Weights of a small GPT-style language model, trained from scratch on English Wikipedia.
Size: 16 layers, width 384, 12 heads of 32 (1 for keys and values), MLP 1536 GELU, vocabulary 4096, 25.6M parameters.
Architecture: LayerNorm before each block, rotary positions, no biases in attention or MLP, tied embeddings, attention and MLP in parallel, capped logits.
Each number is 128 + 32 x the weight over its row's rms, rounded and kept within 0 to 255. Layers, rows and columns count from 0. Numbers have three digits each. The size before them is the row's rms in percent of the matrix's.

# layer 13 MLP down (transposed), 1536x384, rms 0.199, rows 1517-1535, columns 96-191
097:156115169108137139137044125071126067081113170130084112099097189124143117119156130103079179099069091136169160100122151121127112136145141076113132151076132129114125114122039115113121069161177114118159182118101099108065112127051081115147145170115115110113063112139149193153168143128152144082
098:124103116153101151115178121140059131154086129173164097114122131127141111056159137148069123118131132095131156202106134138122181053093139128126148190133124152153105160104056192133070174131100184087139146149074185123097106097095123095143148130103162144133128109131168168155138126095136104154
128:131115159112142103108123118116108169140127141132123086095058149087152068165140126078138132105121136094124190138112095091112158120131102111126058140136179195111155121115107126145191109146127191103179088192146184111133106149166146091180166107112056093150160142108098087159138184165133090143
112:173174111157203135147166113152126164117189209131090084099099151119137116155081115093198131143132135071088128156117110098147146119144125149123046077166128069144121125142174137102137135142042091102139162129141128110190110128059133167140115155135074207157135086100125152114151096123136207166
095:050145103120147140126072124173129217149093079098142119161090074134119124081126164119158195109124110123122124143120085175116137119131161139134174111156142159130116151147085060114106124175128153117152165171123139155109083157118096132163164130147073170142153109144171127192115131094096128108
093:175105114133073151143135130126154088109092114139157114157115162132053118103119093132106108092085131139103093104143084083168059092139128101136155107104152073133111056086115060090077108137148109141106080166122071155150066136128101099108083146071139144131176125082134123141063111084137152123
093:114124129135148161082113161141132146173092120167099153116118129136127152141130139181162104145111088097108110166129093101056078122176103119127108144123117135073106089081135135121124119101124120173108133113090132101102110128082109152104089144143138092101026153111143083119097103130220139078
104:103101163171211084110148118145140136129139163116122099071102153150048116128152167146148146072105111105169148124148088130061157213132149131120084085159106120070110115142145059081127150129138054099073135168068098100134154176112083081128124132117133122093143132142125163117089043154133167072
094:114099145107157120103149134064176117174149130109089191075125110187167123092085094146115145171111084095154136192106126189075099178164100159097099144100141121135162095136113111127094122141080127067124166128138079134156162108177066165181147150167107161157104086067071157149108063120113176059
105:163090126163135102103135102154209183166163134132171131161144087112161146111143135077121147081139112128133083079123126116136222140157110094163135137103182092080163167105124159067115078104132104123112177128117116121158144089078124072149056137112077102103118127126104141113145139212114118122
100:142145134104124157090095095090142094139149123099102158086084136112122094183142057123050166102063135114114097137192119100111093125101074118128160181131119119052061124152106117162123101106131133123096153122133084126164156130147095080101179105199117086145092143136158121128108125087141162112
111:110148126181139127075139095110131118132114140083088108134152121151114108128099171096156141092138120178127105075121101105155059148133104153150157163194081091104102100143160114116140104106156116158095170124097158113140116150115063103137154205214141096138118137143098118048119105179084131152
099:131055148118152087116095101153083135094133098135084156093111073065100136131150117086140093088068099143115156149145128105104131148109110148165115120092141073145068088146103140135122100117152074100143175050114131090095117119177154167112133150153115064135151116081156206142091151139130164065
113:113145120177150117181151147146098097095121085123111183177163144149143110145099054074184145041130145118152062156120207103152139116118172089124126116173157100085106161089131122104195163083103149146132182130149106159155104102169154100112198131165135143124155192097154088095127121150104078107
107:151132124179140127100096187098077141089142121148130192151133160186130066115115136143141201135119122122150127057133106110102104122161130155102055133122086081122153112110134121141090169189140120129088108152149159176142144136124132136175138073154171084106118082132070116180121092100119157122
099:080070098137090115141092079148147162161120167089177129065114087139162124130184163137156147112156140116116131148074108125093096122165083123135073073072155093133161124096179150127126081120120049144116123115108126131180165139143156093105072135104078126134081131140171136117139100108180143155
094:117095057155165070119155159116157101123145166086062160070094161127088139094082104167113134127127155144138189119132160080153143103149113096133136143134114117185168143115142134130154135162147145116188156124180112117110142116132146088077135143145136161158116104140125159145100113175164131062
100:122121128123155159111119069127169146083055132091152171138126143121193117194096131185111113094145069127123127102142143158144102156120145107108125086092190135078124099121083044105168135157114089156141122128142139102134118142166068195155165063089150130171123159189118053155142083109124158183
094:112128124116146169107144075122117091174125106069168114075079129104062098126090101152081106132095125110186068143096124133086128111105121152169076119194134063111191164113120096195125175136109171135104137091162135125087120099120084063140152173115121141118127136143106232140129136125160041144
# layer 13 MLP up, 1536x384, rms 0.166, rows 1518-1535, columns 96-191
103:061116141101090110121107136118134133147178149109089124116139165091045136131115206142103118124077125138147121102138115170110137123152151143118124083141124124154122144102116113110076082148170116158154130135129093159125144149157180144122061158160163065131169146164165108143113075195107132159
117:136086172124162098078099124121094154125106131113101166179094161125090165088132096108186098102118181122103185161091069133139064116120068127128178150084147104095145098161095119141100161100115131085198130168136125160172129115163171103202083070116100111135097118144125136196120120085110141128
112:161130169156118145147144126187067101140160110096166116069130146084132134149104110109170157066079068086090116150088078091123146077100152144143115065107128103088121158120129096089103113150104138084073124187076100086145103117114164117092136164138118174122102117127099120107204105102108190135
097:143120103123101080098145146192128078105086143117113087169104118149176060115126173142127092151203122129140092062120173137101108229137111062136130122137101134143109106077202088127157088164150108116170116062131132151164066140097146127096103068097152110077197135118120085131102107108155098103
102:144097119085190165127115134143118050127113143162110165105104096131086126183164086109200094115176188147162092176184140074070143129124103117122135074117111109146135120084120157144119095177134120093118156131105164078149141145080137149122095122137106103105110086181161099069139108106163110133
094:143089110114058134138094141104104132121153121106094077164146112122201123134103137098143096157145110169067200123074196084126112119080113149088119156118076153158158207103092104131108108116137114152085131137173085133138161115164154141174132162072184134087178050157129147123135141122099133136
103:136122120091118100187124121158084097095138140099103165069143127116111210134133071065133113158080118136054138138116159088128112113135133132157117150206115105142175157096088153102148118163110168124110164179129128190160131142122175073089120087128078151161149116109116074146140152119125115130
099:126074129072119158086117135087120109129102126140154142113131147115123154111136100134120156102155111103140175142096055100116089146148146057143139115144168097134120092088100117088086155096082139132078101091123182096103115145150163120092198070064149085078143126158138064138129166083103148144
104:144213115098078120109090167168176163178125116133085115155094138157082119170115106115095147120158105141111188136128123154118128097115186170094077167134139069136138078131149094130149133127118137091067175129165137160145164087202110136101080107116123123150146110154082092161150135131154113187
101:106139102075092180108132121155185236211195126130136120084109149110103162068129101118149158156135140152146159103106152133116158149156157117146168136098108054079163108099139138147113137109144100192087170120086118103147166135075114128117180126139109068180153058179190147109139159142161143111
109:113146104108093120124087141133119149167098131117115193129076132105141148125118090056093123106122073136105116122167118202169102153157079164167124098148086073121150111112123094138196104125129151064150137100124126143156148136140122149173187114116119127091175165073106205131202064090164136098
092:088107126025147131085148137103137148151092073105180096136090124155163162110084086129079108114179116108117139159092151126140071137078131123110171154129048103121137139129117119110089154090157106092126140136101058099145126060146121131073163132182132132123131094103180133085175131088136125086
109:114164080133169113118128147100121106132129103075110108123115168175153087102164114150191141140132139134131132148138127132077114145138121144143136114182081127097138150153123075144070159048130168127133131151134124161122162087120146125094118140167151091060146128077197099083079147161110099101
101:150153152174201180129140121151122061126128150106154129125152135150075103108134068127088073139174160120129129113102194122131095137086172204077126136101163124076209132109120121144112139197150135125122132152105113132150149139118102106128119124124139138106130094144150097136098115122200130142
095:143166156130143130131102168157140121201118094104135205169138150149118082132109133115080121131128197143113096176120114112064111162118109159139100099130099168124088101135132126143132141128162147143183151122123090134100118165142116205164161158167186075124143138148186096172129096103174127166
101:092154151098094118099127146136060120129104081143136105150150147197192136073111082117137118146140123172160137096169121170091111130123179131117156173114151124090123122122172082057088158126148081110175100141122118144081151131185178157103145085087208053077111130109106095127104120096088105081
102:158144125147201069090121132136085118178115096137093125133106138166057139148138079146155112146106077088096129152132119163109147139101158109080106140152147132083134127125166093164174175103123145175215177108121156163130100157122131171111119129107135133167109115166139099105107113122179109153
094:124065168129158162081124135111103130143134140138113110121124127108133168117118143136128100123168087039156146193067087126084167113149173139126114159080080178124113086053138215163122092115158111133103134134128101189128121180152139130110069099148166126169142147124118130121168159125094102174